python train.py --num_hidden_layers=16 --hidden_size=192 --num_attention_heads=2 --num_key_value_heads=2 --head_dim=96 --intermediate_size=448 --vocab_size=8192 --hidden_act="swiglu" --norm="rmsnorm" --norm_place="pre" --norm_eps=1e-05 --positions="rope" --rope_theta=10000.0 --rope_fraction=1.0 --qk_norm=false --attn_scale=0.102 --bias="none" --tie_word_embeddings=false --parallel_block=false --init="orth" --init_std_qkv=0.0361 --init_std_o=0.0 --init_std_up=0.0361 --init_std_down=0.0 --optimizer="muon_variant" --learning_rate=0.00702 --beta1=0.9 --weight_decay=0.022 --lr_head=0.00675 --max_grad_norm=1.0 --warmup_steps=200 --schedule="wsd" --decay_fraction=0.736 --decay_shape="linear" --final_lr_fraction=0.0 --batch_tokens=16384 --max_seq_len=512 --doc_mask=false --train_tokens=168200000 --max_steps=10267 --dataset="wikipedia_en"
Each number is 500 + 40 x the weight over its row's rms, rounded and kept within 0 to 999. Layers, rows and columns count from 0. Numbers have three digits each. The size before them is the row's rms in percent of the matrix's.

# v: layer 12 attention value, 192x192, rms 0.108, rows 54-95, columns 0-63
# o: layer 12 attention output (transposed), 192x192, rms 0.084, rows 54-95, columns 0-63
# q: layer 12 attention query, 192x192, rms 0.0751, rows 96-153, columns 0-63
# k: layer 12 attention key, 192x192, rms 0.073, rows 96-153, columns 0-63
v54 112:547506454527539469485495492489542564549516575531525515475521523517493481437426532459477506468461477463564521480531546420498472493501457541522490472568495577596595534548523519509498512535562551
o54 116:477488427549475457464431440562428474462469484479575527517498521475498489514536419537513462493469522505436526548458524564534493539535565485558469502468451471465458478578470537511426489515490444
v55 111:518416503498499506507497482577491465493572485552439526498541419436473499487531488529541511532533461518482527472462516562548490569518441462552537433472482408469556491472566578473470423559549491
o55 116:457503525540428532588502518494490473477518503479583472446519569519478503482494553496463544421516536418508468520493530434501470428538497576442427543492446539471456457549504466477467543442461459
v56 104:513467476429458591459553549529487468465489562487513572507512521431466507533476584523480493485487521417475529484517462409422523431482491537457541488519497473471518486496479514496593474516511512
o56 113:475505501481521467528498478492512499533515405504480457520540482551467534513515537522495477519457520544511450547561531553524515517507545503492554527511518512540473528501537530427430541467452591
v57 110:462507435486464499433558450472450493455548478473497579535514488444465524526557551486480503559531486561513460533587476524550502472487556552481501498521478475482552500510501479426556480470543508
o57 119:501436475448494544489506521504512584519543436511474462510472536547517521495515553453530431466497513486542470499445491458519522508473462482464466541533601517519512506488496502491532482505434500
v58 116:526503455479452499514547482430504515521472548522509498452464515444539466490509596567515504530489462432513504536516509483487520454487423456473489510531424401508502508550531446488466467490507485
o58 126:437512508477466506531496542472516485459502468485491529487490485549519491512417533537479537561487569546493525503510486508482504482465568547489517498445536584503550427481465561559544520491517492
v59 113:527502472530540480471410499546563481430561522550485471493500488471475547475516455469465455501497488420456528514522465448497530589482566468483500589524442470555473463506438501419468490467599421
o59 119:470519519474472476520591483502407499583503508498529532539530481431479587461552544525510513449484535600496495467468448499516479495541509498498508457509572520478531499490587480438585496492445568
v60 112:536550430534451552509463554521477512594495484455496509437509531477476464519497417377511527516529462478524545465522539503494571464566526508473549493526463489524526515480461491514516466491521486
o60 116:513534539527573535480464356471535459532519511488531442537545447464540526505497478529525525539592509492462524491470470541488480526435431469484538506465562565515523495548534471491430482512436529
v61 120:500540482535506502486469493516445575540513466527521450553465507442497422473467527496460447554599470436444562512487529538451498513465563515547496425548464543452495492475560469503594483509470483
o61 132:435446420502410539518532544478487533525490503434471509525542428488487454508537435552575525531458477498487441456491443478503441520468493445482517495375499487491534472492439502540501517502482531
v62 112:511522538483508537523585520512560492475517515507463501510576476550486518535422417488487447491523501470498555528393495518477494453510482412497428420519490552489414483512495508497497571537429536
o62 120:515459515493576439496497455514487543518481502492547474569470489433487455518486578519636451507478540536478498422563497497476454492441454441518497536566472473556550518491522408480461494519496517
v63 115:537524472530464546486478532513527439525554534504542483454495530555422544530561515513465458545479486522521559529438530490636433509474522554501500517512456542463542475510502527527533516512526477
o63 119:514497525535559500585548494505451515511478549485491554518479504482520476473486547421496500539483490528523483440490555413491541571472476509471476453504567474524430532452579503501513530533465471
v64 115:484447547490479529535521514449516484460573563475501466544537508390539536525533450541477491515517489570520539480448504447486516515476489525507536472486540539481502520500479536521477503528431538
o64 124:464586488508526523484465555527416475529442559539494523505468509496461527481478491343522502506500485464470447446471502453528547493552526435471515515506470454488539550466505490465424560491446522
v65 115:503507422486452413510487487532521521515446539520506498483602503450441532405527536465488499452528549467554429452478489528491525503578489538493516451515519470563533425461510417443481493505499431
o65 124:463525503496505530538460513472494469514545465454537479489460514450511517479447481457578555558482445528500476587514540500494550561480554499522435550543478479428526502494477524487644541521519557
v66 108:450519548485512500520519490532524422476488512461459516475484486433448469422507491513516496521511460650474492439502486459468531478435491441504465479547511564493572516490509435559550558510514463
o66 111:549482515476576502477459521514493513532452499478526522564529447506608586521544445483474462435430557462519542489473490460570520445509535600500524520408475447494530445468459475497455533477476496
v67 109:513493492543473484534502549512489511455481515577467442432544501509529484502538484471494472472520485421458536504516478433561470403481440492536503494496523515485482468474517578412510507467556481
o67 113:498496538500507417462507385470494459522561467494507440585429481517526503525549509537546509531564560457466520477557543499442510479502507508554531528477451550516517512489519501531522537575495550
v68 112:484591574492520521581507506540483459505505440503547549516483482491521469578503491439502636482450466504447514553468502460500508476505483532550487523477520509460529483479458506519527578502512557
o68 118:532558405445471536487421543557512488484508510497472430514469452442451526470556532552506477615568518466508459465488508502482484430438543561480540468495513505580525486457480457481518437529497475
v69 109:509455600510552488592510514539555528469540465438460469457476458505470497506470473453575464523467491497414563455491539506471450448507506532463468500503506476555473498556523586516435495544533479
o69 120:402487450515548460442539520486518536467445506542580507548465610492516479469469555554417494488521574512545446563542435544491474510508465439505473514426541564515511503456484431531489542475504434
v70 111:456501479512537508547551540525529471522451479486549480466514499537505458552485483522535495508458519432509539505433476454512439454515511520518457466530530500520501504502430478398440529417539569
o70 114:508440490528470497579505543438478492427532527556476525450500488483596430482538544511543461454544509512486510506544551575466521478551417505546484499444470558533476524531551495502525469520452474
v71 111:501494449577462518435550488455486509484535498517476460508457447581557530382546474452517500540473487458494552508453449545531508432511574442504491502492552463522468517481481522461491521550504499
o71 116:473517520413462514501448514547613493535438508416465522532525491472441476508487416467497495467553429513531472458508491539482498500475504517484537552561439509533514506494524514486474515422505554
v72 113:526547566512403433486489480422470447557529519459510447459493511526564548589496511463452522485527561546477557454499477406581413494525442453502489569480462456471542500491551437475506461462560479
o72 123:436493438525531524540554482505495468484449526568528485500458430476486557481448460448474534478505551451499497465528501541465540485529529524551449490466623559577500501567531568523536479486487502
v73 110:427524586520487484479474514493432565448500505536503562444441534459482500501524497473477516507484498498411467389513557521568499444512543484511470531489487542497508506475563473499516450504456524
o73 113:491503430428535546536544495472527407487521533464491444471533537491432566478519472493467503471521498479574510499515563553512459472434458494534480414517539472465442499441497534553453593532455508
v74 117:496563587514517537539528504536483501491500574496496517435508500512507503442592467462439475450517502440459561525510513499525473504529568513563464499497476470492493448446499517563451472477541534
o74 123:549547475482483423457461460459456480506463485536541407516510466477534501509526472529577570504492438412571439465488451502454484499481466485415508468512468482489569473485547500480522533481545490
v75 111:536464518433487559541479477488507404533565476450512481450556491402492486527503508509516496502455545486470520544517533514477526473470541549447510567450515539492561496474523454463525547470547498
o75 118:544534488507508499503527601511461482504484536573477553476505505520509563513463500469461534451507512496531534536509517470536465528504483453584468447538498475490533510561515539489481492613469501
v76 117:489522492550468540462541464517550531500456549534464435490447452539531536417560436496469508495478523528572482543471514488496620557509483484437517536519448461484538477535524510525476590575538517
o76 120:551524512498558498437461500492534468431520503480536480532481499495499504514449573442527507497404495536441474481461468555561416446452541423506503500504488519531499490507437549498546489436460420
v77 106:513571407405432538436476533436461465459532500498468560511486529522500489531466450441555586466485554616562527486546437508557514565475491451486506488545516565533498509481566510550488553476514489
o77 113:470438520451523508497440474487518570458477455490523473474509430490475513452478553495462517489466526422432489491407527529482478500514451523564532505524520439512497524485427506447508501485555564
v78 114:560515472500483512636555488464532541496414540394488470525489595483547567465473550519496469519515445508506506533511508503517503508531497504516520475510519487499506528449462472469509559490436525
o78 115:510542493428456487468448523509424529489532547553472546497546449525531429556531463474542574454502520514504499456491508489507497472546515532506488499540525504534507564552538511553467535478538443
v79 112:484559514526552489531493494463479487495552453512514481519501537439387509519509524485544542532488517465445584507487469511535521517486447519506481510523437607485581527577500512552509419435494420
o79 119:473535479490431529500456477466514443527452562488401523497489479430518533537477532451467499398514493549499497520540518554454556462513536488487469488442545542479447526405436511439516470511582519
v80 111:458482513508518459512515474510494475426499521516538534472553508544456430490589515440507478550466525532451450554481430497562434566478564449521509428567424530528468503478532500571405603431495491
o80 117:578463532491512479473593559546480522485485508481499495496476496428481412498512490500449470429443460529519448451526495526411504492536426482466474555517558473432476464494435478477555396500491545
v81 117:562511573528561461440531534501445554478437494533558564471510469492490522509418474583491466531464436487550524438568476496550471484559490541505512472460406510474484467537493464472592507457539447
o81 126:461449481496513528533443428565469373524564476485437526514508515560465457502564463435502548490546524438431550513515488428494496566479523457455514493496563474521505461523502521492493525529473590
v82 112:494547477500520494511458472468478499533547567460513474469517485600493459511475491483430508485515420419561506569481482553537548348574504536443511516474497460502505539458515459483520521440471530
o82 118:485460519509429506507482481540532516529477459563501535533516475479466582518441475500576427588535548536484597503508485532503471558471493545472455541511446588552503471490441499514527466513504458
v83 113:442512501492551521536509443460521566526613492514508483540533466476423546439538517534490471517484568476540604465488491520463502439514484544408510484518517489491524473524448458438484429407454518
o83 120:496470456540477593561528476536465456480469514571514451440472475511518462555433488472543551509519506627484410497465532443499532513479492512564469482418526464526480485484488531466505566570490519
v84 115:497452515549493528541503561552622501554565516467488563468482576596515502428447498568515532531542489474494537480464532567555481567500512500534520500456514490476540511501529451451431485483486499
o84 127:485516461508495441490447449506481521499507494507562514546569428417520454532496437451421488447493502575544511516517440435476519501459532436589516464520411527550523556459528545517551480543486431
v85 117:433516439503445445489508563416466449455508514514476482566507529504497517455546455485519458519521455487527474521549479515519456494466480506467534459548495506465480505490430494568472486599518512
o85 125:479467519517459583503479477583443539501402512482491511494505446477488467537508480591505507466485497527515530521481468487491544515437575412481451488485561481486518414421522421510474537449478473
v86 114:470478494517456479502513464571420461491510532463508494523557475487503417503521520439506542433479484509530502444464522464515464513567419441519512517518467494454545461494520503536546548475495424
o86 123:511399515519560552528479501485500522464489488498447491524470522451477599477546460552501523581558572477519504539484464413502417506561588583470535517412543472468452580498474500451512480550538509
v87 112:559574477399503524493505564533476493565483493452416516510449513489474581490504460524502465518604634448498449542535441533585453500549445581544504465447472531578562438475514490485518529469497438
o87 122:457467510576542511550487506480467474466478406533472476541529496553486458467568535429440487502472492406424559484449588504434518547460559464505506525501505448483523518451472466455557520534482454
v88 112:508580505512515536502417462487467571480529506536474512509551408508549496483494572552597520526484479530471500464465518421513472524547513543506518489475500416502454466510471496542480484502558494
o88 124:510477491493502493524621484504521510457487479453521537518507587563476500574509491505440524536567489480544494533525524543530480539569543488449488501455546538449480512499536479523492480543495528
v89 114:486541482429547503538422504484493506559507552450562514531488452490446518479530479491477476521555500545544505516517568498549493532531483456516432491502505519543458547518448559506488511529538524
o89 121:498570415541437492518593493493449489486533371522539437526554516485510510491494475521549578525521437444498530440549444482453586461477497562467516499543515489465427461469536511457489570460424462
v90 117:482575497481407449473557568496477484473593513515461545480530519507534501550537511551568466497468546476528545538563469521445352507531490570475534517573480442548511455535469508417542451517435472
o90 127:496456529521480504506455472467452493515469467478436450408482513569464565509423562538471489467526533443481442464428495496485559509557511413439521447521540486514520496467478452485488517566499503
v91 108:439539534466483445442505594501509457544530418529547477421536590453479528508564509469521459502505506453513503515498464556459548497465477515497571564427449514574477532415553509523522449432481503
o91 116:506541488502538539455511466519581486451498587511481501518467466517510474454494461594483481490511534501404531486497481538495496520528582515494512468569576453505539468523443508396499508516480505
v92 114:472562468452442486447459567543468584521523510497540486537512506492587533545566493455531513431482515482464552487459534453485493493455507496505495492477493578505486488561513390496482561493465491
o92 119:537401488462478555515533503496479445435425559461457513557510540478459546544515493516515510541539546502436462515570474512501506515489476470525527469576473459417590461424451560447483437504470508
v93 108:484442510429507457478608506495566505477394530520531479485491475505487526496438489527484501509532562439539468491542510543528527529569521391489508562485474514504514521529479429544514491506496522
o93 114:524512498578412519486517466490521507446531551437478504461495463509565502481574528445496428517424511497525521463530517460471520479535509566464520468539517510483514497542438548529453519502529511
v94 107:501478524445485436560539512526441451462468447464551414522493460471528513489532453524536509515478459482475508467405500480482479507453404436538517496505518413526433446525501498487555508453480498
o94 110:559556480563462562559523510495514454501482490532532560494485479535509495443483493495532525490463479573442483518506504490460499525573548526441500472492496484587526548379513493481469494481512453
v95 110:453515498514485551553479502495452491501461494484517467507494592518494477438494503529481498480468427459551540518456484502468442523476468552467486553467462490479508451484594514500450445523512479
o95 118:554452504529500575455565445513531595560553448492475474559496527485484454601590504404476593527478547462470486524484446519567557506515525468491503424567521530429530493440496508532492508480491452
q96 077:549483512524495464456555433465479452529532540514514523559501520581469549500503545492493499433537496498497539393495509506478533430512545427575500527552522569497537498451467501538478438480524388
k96 086:467479457465513502449511482443490540449464535508549539482470475413478571447490510479521447486446551549465490526432480525510505486505569464485491447500520434500454431511536442480562488550440585
q97 093:506376444424430557437548469576538528469482450495434557503461504486441437546500471485462448493532465486475534545489559577532630552448545480528496480508465446591546488466476471436497456471464573
k97 090:505573502469565460535441598553468501460479533365581533502470540507548531457517518501612534540534454501503506541444541509520489498516489469495478531526415561462501533505510518532494510482604491
q98 073:492464474424490497449537518422515460528505547520504557466461473453470562464430478476535571434551485629432572506526484548469485482497488493524510453444515485488561438486490533508520516477580547
k98 089:586513460485503553480573465498504517513514523474443525538498530455542517456482554515466446594531470511552540559494462536504540551462552514428529503478491543458496508469466470486486582556464504
q99 079:521491502488519445470588493469485458483491536537487530463481500494506517419502566534525492494492490565480493485486486545430541450494437560583516464586508535512501498531552468564512468504550521
k99 090:543440451535514540533467469518447488526442442554502475478577482580567577482492522479435463503478494547428546494492498426539498437500509464515424473484493471511468555399525527494546500430522503
q100 078:486521519534519478477492454499533537497435443494551485497492487466537458506513579521481484536484507473515428436515457533518485560478506541459500569450490527516509560473502519550592509510493466
k100 086:429516508513453493473539480533494489520569529523496479534474498475448489502467468525571496538482512535498525529440477568535437486517483512489445507537480488502479463564457508474489497511510454
q101 089:463453490551410421479520508531524496444515553557472518516493502463406475513503492534479489414474433483455570532479530508515503540470543427562456444533458485527493407445481422494482454545518497
k101 093:589517546499526534519478617496439448494474462457454532471501493553544486486501519485458565471534517531491530516529529510521432472473530506525512551478500501502556546490504433555463455432502512
q102 069:478554533516535511515472432553488447525450516554563563522511421548523504485518481480460501421477440481504443553536546440468472500520430489437507461504506461478486480453478598501450461518525472
k102 092:515458533521447540521491508522510441503550532461513536485465539457417444507548429554532494444464529596477510474592520585547478488508489470577493527486485453554538452526478488484486488505459548
q103 080:514410427457476512512557529461458601439487448590414489538466504458431523574441555565454504462572494558524509517527532508509535487521527523523566500476533496522559533542460537516472468488499521
k103 082:547540484471512408475498466479538484453453502467553477489494529512550476466480492472446479518488460439463463521447450475533544515503489529398543421482531543449518607488511494431458513514474453
q104 084:413531491526447521520480557534455481496502474504470464497508524535441471489488494541522521476467462515466534526500491472510525501515478473510540441532562483521469441500420533475511557502429514
k104 097:485543494463390429535516552514507501434521468536421593479466513483531446515530441528454552449487527481529488488556554522567486526485491509496542502520487543511487446488433469543533489575481433
q105 071:388450578448430509475525487457467474508490514533533505502498527529458414547486477492565546433530413484526476518463475424475484460481495496478476510525466463503477505515435526528539471459483445
k105 087:572486493510529479530537460508457495525500527506521496497556477523529465508566500497533533495506559481474525447449487543569572515430515445478520473521462513491530500479454535502427458549527543
q106 089:496501481518527511602512499521528516506508536511530475529436510532493498518565520523552532510504467415480481512511461423537434522595493592447499512465520510521451600488411482486552455566485491
k106 103:470565531492398468499533541556492548471454472523426485489478525490515519511513436487476490490431506508485505491533547567553524511491500536461515557458435440523478473467534485560465558496503483
q107 082:451515503487493427448479497511477535544474515457488552549426523497541511490458503487484512529562422463491502552506490534517523493557544519509499529401594433521484508476527572489556564478535488
k107 087:536497513494521489527560544571411474567540543417499490477510464562519503473510547486528549536516444496519479540487491514504484527440468487482550520433479521444461549510505463480465476504518528
q108 078:441499530458486545513508493588485439517494517460531499448514493500480496522528435438469533461478516491554446506498485502529417588420486492435522548529455460417478517510488457544545461532504468
k108 077:586501529600550480491568529454488487509513456478574491454494517529530488553509501520505494532486478426448437406490513461484485545494501536546483514510517527428559435547516460511483599525516524
q109 080:427511485497472481577434498551466445516477489514442503502451508580458470604535481548480501470499491515445526558566461511606516499590480512536549462541550511531506478492482488517505502514499485
k109 099:441547540468460438493565553510501526451530442548472518540486499459530444481489482520460495512508513493532559523521515459541535580453504526441584516461474506494477509509531494549468512564528440
q110 086:425488474453496460492455501555506455496475502500477464484400465522430500553499510546489505496537439447523444489465432440533468555528481523415503493473464513469460444440512421451531483512478475
k110 094:466517463552511468517514560511509494459475465555484467478446463476511612425505509534478464595509448545470547498516550431529469489449503495478586569479496531485513592537483566502516526551579473
q111 093:484497544500479514404442444489568479504506514541559557521548512538517418504493474476485517490467539483557449489488498489476405485434467484509570563474451526445480514523467527473487475485573514
k111 097:566485469509572528522445471454519541544500541471536457422501519520501489482466513557489504500549496485558420529478457496472518461557470451504476446539489546492502560546518492527504497487500529
q112 093:458481526485470572606456540524497403521496531572492482513509447597503474527505466486494549452507474518491443463483422476555504498515483525408484491524452517486510509578478531479470502514512538
k112 096:510556474551451446499513473562529455515514489494428438540495486550516520490521423509574519498530551459511473482489510507542558542510583452476542502470489486568475472529435533512448468442445559
q113 081:385473523546456532508484529515462483509491468462463475494448477577507517537494492564464506492495401514481531473507539479592496460549501486470507432456612518545585485496485508515490491486596525
k113 088:503487464515448474504576594536372485490513504493479467484454482377488467418527544450468551509479506533531492506547526452515547508467497506489526500490517502463510541531518521492519501528515482
q114 096:558459504512473481516506491396405520462511477514494510471472482575566501543519558459491501510471486514534479525478509484496543469497535466500500434502535504533545449552554547601503469450420510
k114 108:440528582452490468512581547549450483529507483479478493438573500491510398460503499523494498485522456467470529538469481500535532486543528506501500524478490525454566542470500531501550506499477474
q115 107:461447535476438544541501577444506457462446493507441494552466477525448512474549387540529544423473480531476529503484500516543573525566476509497504504525509510541577525489477543503464426504496519
k115 091:480512498477505468464516482469525445543447430476490501478490539502565422532521502483395492502523539510492423438455533564567525531463470452417540500468479548525435545471449508518507459470478551
q116 089:455515521485447519577482513574475520529495489456546464491543525453533512508498486542519508521515471516512521475502448539511494471583522539475504460491585525484510444564473560506517488520530581
k116 087:511596486500504424490556600565462482526533516515466461538560532495490478433503531502526471468504531534495560526500508505532517534563506439495465571469498473514505482473519496544565548553532472
q117 095:401475406511516435510515484455497564439509458530513492495470464454501439601531458515449466501512479456542486538491532528514546510536476467515462495513449522474535514484524535497508520511509519
k117 094:468557498445490544464494590564488483509437498509449424558488491499530470542536541417476466551489467459474507478494520415528516485512514471416503511482447437506432496424530521464479447550566512
q118 091:578467553501491491488510520516602473456489455487479522405495522458463531510477504440446453488498469477506537476498482510464465514463476394497482536470487467475467439509525474432505497501446427
k118 100:512500520560565545539440553460552476463515478497569530480498557427513531493495553485496493472478428488527486469535537505530416512487443539514494495511441517504445450478524472524514479451506474
q119 100:481500511467470466468447481536529479536499405522543508425481503460517542517481503463482539484536485504525509531573514454529528498487549500433513514481544477534428426527468554429479414529425463
k119 094:538489498531471427504479451457493510585424528502489534473512491470495506484504509525503629411464499506526509489534583453571458434489473500523485567497534453560523491466465469490461499516499537
q120 104:442515505505471528580443477563508498457527540552534527501524505537498454513491469556537470506551467509513532506505343485527493487605515485482495489538539528475504475597538503494503502478511608
k120 107:492583502504500470463557474619530487478486548483417407408534465558498512484449534562535492470491534563489590483504605413549503518476542490484540556498535486502498535534464514516499458455479590
q121 091:461458405460543528452507496553586502492487461510472483406491487477441458509486528581522515502500538444476497523490420538570512485396514497538497467522462494537527603513476490454543538510501502
k121 101:486408447478524572405518505514500520483497497472500446461478524477504529462556520464457455476430527468453521531477482522517467505404540510536532474544455497600508525482476418473511547504554520
q122 092:555563505442535458487530484480492481525500493473552497480460531496508524440484543487537533571435523461471464460442486491443442494580548502462520474493559501465440474465481432531504472489468464
k122 105:512467527477519435433490508426549500463526510498586488526425500535502555541548526532542498438478519463526570469466494490393467494467517489519516477539478504477545573507481463477447517537447494
q123 102:509575447462394434505489488461448517548541481533509539480487536521479468522482489536456528534541502480547484492474520570522487489468467472526522565488447538470443479455439501504423404584455507
k123 112:498580509460513544489458438539580579507459508437500501466531553584481512491460497473549503540527520532470504500507481474471560439500508466533500540489503583493525508472491517493563358533432564
q124 096:514561485583516494473543505491505470515511457527517489533521553465455539471542512513501465458556569492523502449562543539464596486439485457490499586496531523507511524495500450530486479532499507
k124 098:498486437505510526489533435536460467526488560515484519509527518535416422566479479480502490467494552496490549411554399495527532492459453554448467527454464529479510455532535469504546514534527587
q125 093:512492538476503548398482526509436489511525545447426458489556530514532507508516500505523489494570510533545510481473463573448529518489492512539515548544524497433465485466542542525532507559484430
k125 099:495515522499464515429532495416518556442445410493503502498559486557498464554518507491494542462501445479482446442540418562510494481540501505565528586554550554526523525554512505554563541505531503
q126 093:503428510507523540522529536503475552469448542489504479508499526490523495538510486484534522552418525562499516474482505480481465547513504422535475524551457538554584478518499450481561464504465562
k126 102:522495533483564473461496487470504434536468581515438526554482530490575596510453467520597548545458506472500405543523572520527578525500454472524548465500537519438505471479516540450540604543510558
q127 090:512489532473462499455443537478430493523493468487457422534530518554526534511478528460503487491518496497522464522480578508459525448478531509467466573521496486441498561612481481500492499478511537
k127 096:546476472499531509457503535461533467497448420452420431507583559570582512547528507501491534490529475453540451497491570448496581557521536470480449582495428492446456514490465566498463510506482519
q128 101:511485501524531557451465521485512495463528422556521495506494487508502490511479512542461486559490432537577538494551524525495430527515538561519492558517450504490492480541497494508578491500455557
k128 102:497541457564510515459506494494503438490528586491461399478518495520516497519471483493558489432517534452449519416544551475567538497487485446519502497453526502505462442553461558452582451464469580
q129 099:489538510484502501433513491484528511447536485446552507487510416436561505463553485472495464558476555426504448540537491524525498492427481491514506547488552496437486553484413530507559531499527480
k129 091:401523542491535557481505499456495507520520459477481529515529450507515534475471473468427473605466477556462473489500433487438494505468490502519516497468443526589477429520540505484557499494488535
q130 088:523535510493470464534452443519419492534523480537492465510474502541510472491493471491433514545529482487497507556468451482393506495543536530487536428491412466452466514534576419499481450503483470
k130 101:520520498499404440475420487528442467457555525499506497487449505518536479480516502525489459519576494562502520497525447408481550527466461472485550486539494527525455524601450494465493470485485560
q131 095:515385478507530463522495471525435512465515524498536502486553464474525552449504560471452544471416568483496522508470481522555549461480507515420495514447454486473568537506516534530564515443424493
k131 099:620516462494536509551432429458494464504514468496507476518569499481481575516469571544502503429521513485455460562536459470497512501547553586520446466489481521473474459478538532535495440450518484
q132 101:482448508524494451480469391502472467500487498454443499444499541536517562489419528467501496482460487497490550499399543532558510501460563471557508444481474525557526514512479552536502528557551601
k132 097:464448497532480484411512505433522462499514463460408478528518470514530570528432560486518479484458470535523484566551496504501519550526510544534495492532484502440533469490498518467521487574512485
q133 105:508419532479525478479465496499473462507519433554525538493534508559570475492449433487406554495464405557531560464563480499603518502539523463500532458480449432516484479582488478440521553476519517
k133 100:508531436525532552567509498535398487484510527486584526435475477482554560452489495504475500509495500509450554510571511575493556524546507464559531553516459524462511571520448476465559559466539542
q134 098:584513530485523512500493465478479525415486526490481489492498440477456480527436482552517498487461405470496544575471558526513509515515562522473467493502500486559545475557521474457482487556496512
k134 095:480575460472550545495506566561467488489505476451441486404557485515534530530484514538516516514394501444489581517507615459517464511555484464476475564525486467540507456429547470466503469520459463
q135 102:460468502585451565523538430526540428590517498451429507479543460519479446536474465505508445535497473472565510471513508458478437551482557469496572429476546536514506475518530480437435497481521527
k135 100:478498479532536522491548508543525497502541438457520525435560464478510482482511481492459552529480533491509453509494493472515442480463502489470532523465565553505539499537511491459431522435494485
q136 094:547511532508522531475524517533508473469502559494567505455490546496481490456483473476443525523494439518523471456567513561512537455416500551434510491514543479524470478565555530442479425528496528
k136 095:526492481461593495512509500472507486598474517473505530483499560558472480516492534504521528544475505457425441530553486576525563487576468468449530497490480518557453529485544526529448455417550588
q137 097:560437520453468401474504518456517508475457485517517464463466552457511508540403588453499480550493516511519463496474546484499494462415542511501522499538523545451516444488516454489527515530490434
k137 096:494505544509475388483563581472468500516449435485480388515468540491473493555485502468502503451490466457440571518502587513566546487517506517467555458448497512527431392455509478455476447518449490
q138 090:467440509538456520565516472488496476489535449494440487547492510498497512525467501431526459497491479498503481517530478522521515470513535436491555397426545497469485504485470472486519539467495497
k138 100:593521508507488493505524521618424487477516509418525531550522482435489479458491504544480562504454535446529543472473521496510505479470528500499495530520596521488565532514435419495431455563516568
q139 091:510541471515459479517497529408503537516477494504580490561566485488560469500534518562478548460454543515440529396560531573540519441425486502542461502498487492469599450471526489511561534466487507
k139 099:512524532507498493513524524417495480572497564476454540500505449505463500466484486508492500490483522486428528506466497548501542448493494534596437455491555529406539503555555495575608550484525545
q140 098:461513521527470446470537547556477505455505494471577443442473484477497483524503481526507482477463459502515470539534546580496488545468469546463428545522471479479473462526455468542520481477486411
k140 101:498548563435551500529475555519437505498531516522514432558498509465526531548471442514508429497482528490435557479532515521514527548466510521451481546520453458470475498427527450469598582563531507
q141 104:475486494435459435489512457472579476551509486507574523534452567510494514434532487499492414511479483545482474517579492476517458501438477448504585492511500452483516544470490547487487591507563478
k141 107:519468472507499506481539467479506407498434527489524483493425530443502492544538461509395446513458449506543482528471416515516438463485562506457560504490448512506527558524534530509448461526481514
q142 096:471445571506523468521483548530486500450511474489546555554469504552456524518494449455510470504516487571442435450464569495495514544596499448483521474579446538535528565498445480531521476475542485
k142 106:540512458474485536495492538570522570544549498565517425469492531542530522529432522497550504482510485583546549444422566447456535509493484470527549530544523473456458541461461500467536472543505510
q143 097:483508460511462481496519426505507515519490499469447503544490530478502563521494523471424515523502477456503523500456483459457532516445548514534501500534534526550532427547495541541484543486489447
k143 093:456489511564432460498507467517525484461465488448541539591469442541452555519473614435439489500497468508492520477550475499494571445523497533502500505538463449481560499492511573483482613504468484
q144 075:528541507483476507526500494415535519549518490468510547553498548562558452559588457439520514541539590424489461456539461457456509478511534556527567548535467587538470484539494586506517495492406500
k144 080:528503470579532464549453490471485483506480440520496513499502510580491473472416443498483496394492604555443562459471493484582401482515473569583456523519532529511518499463474493501523469485516412
q145 074:530488438497573518461521564588467513537531532475472483502457488494462515448445472533521548595475418585555507474554505563467533512523476528440536509449508410534538435531476491559505556514561545
k145 085:596500447454515531505490517510448529482451457439517497514520525553563440512469518451420466538533400523502570564498538429489535542425510485391527484519469514502510488436430512514522523479587558
q146 077:444553489550520397489416476559503475550554516514534461514542442540531579432462427500462476507492456548449462509511437545455511436493554515428485501440483531386507498548525514537498468486528453
k146 080:433455432509435484480531481467493523475510543534481465566530462438491547479519536558530522397566501567420422477549493464483552544521498582516481515503528441538397510478505526463485543475454553
q147 077:490560558573509540517491551468501466541456522441539478614575517539525556453527509430512556434578431436532535528566496451483507528537529546447498528484574507455520531535465533522470475493484514
k147 083:441511466574442516464521504499551571493506450539454464499509443532451437536494459501573469456478503549450536462457436564489530544559550506527484494499479473566478504525566510512463492506499574
q148 083:464410472465431531465542490504502541495487460548453552456507511443518449542502445494428450599508564546499489472436515498527522501494486471567532520565487454580506494450458560516464501499497551
k148 090:527527488487609571519477456535504496561412529498553558535561481557497568511464610493520480593466523521455464515550510484482451465438504504489478485469483545432534573439521444491480518538500554
q149 079:466498527469503532503495512522457482501463555488425466545555434471452559544518469566514436586477588461461561453532504526477574505480519499515518458577551503515528455483544514518534496461499596
k149 090:558487448548553482529521464513477467467530462531469543454546487503572407481552478456487523502548518527489505412398603425470444535531561460514523462508499500511496526464468499519492497491512432
q150 077:430436527518493531552426429553521539523471541507554496503487517521448422557519546541560565551446527462474474555472517532536546523475475434517496531543542484489495459435528497547522513502515473
k150 091:561551498424530535547569456541481476558520524464517512539580512501570502528531504486522452520501483419552529414404473463516523441472455436476525577510470506496586555456512516496462471479446496
q151 076:479582474565501481547557497540410394528495501499484477542483442536547518447485534546514518475525433526444584555517492529557500534563456512443423457554490524455469456512518491505523490543520529
k151 093:440497497525440502481520575508513566462560470521472569480439460466518468501534437534537512454549535532482555481531517469553518505504486537545523532497485464521479497493577535518487534477500409
q152 086:484522494558544482439444435484488445545564453578438550515448521518489511489475494528415493534536537488494562529491468511544525482533466510511462415473498486545455419440478490497462509478455590
k152 078:485471535486480521465520446506480554516556557427557523561555509491500395507485487485522417567497508462522488580468537442459463523448443462524596496478479470479523549508468521516465528518502454
q153 088:427482465433523493457482496492460486493522453515467468470450508473483468549498502512538476557540508466477550501462578503536523544452457517547468477492546498562537520389530523455526527467506517
k153 102:542521469534530569536474491488498559496470503522460469512483514534550504500519564520435518561487453445493470552498447405525551519461451495481538561476522563399450560471469517524510549527522461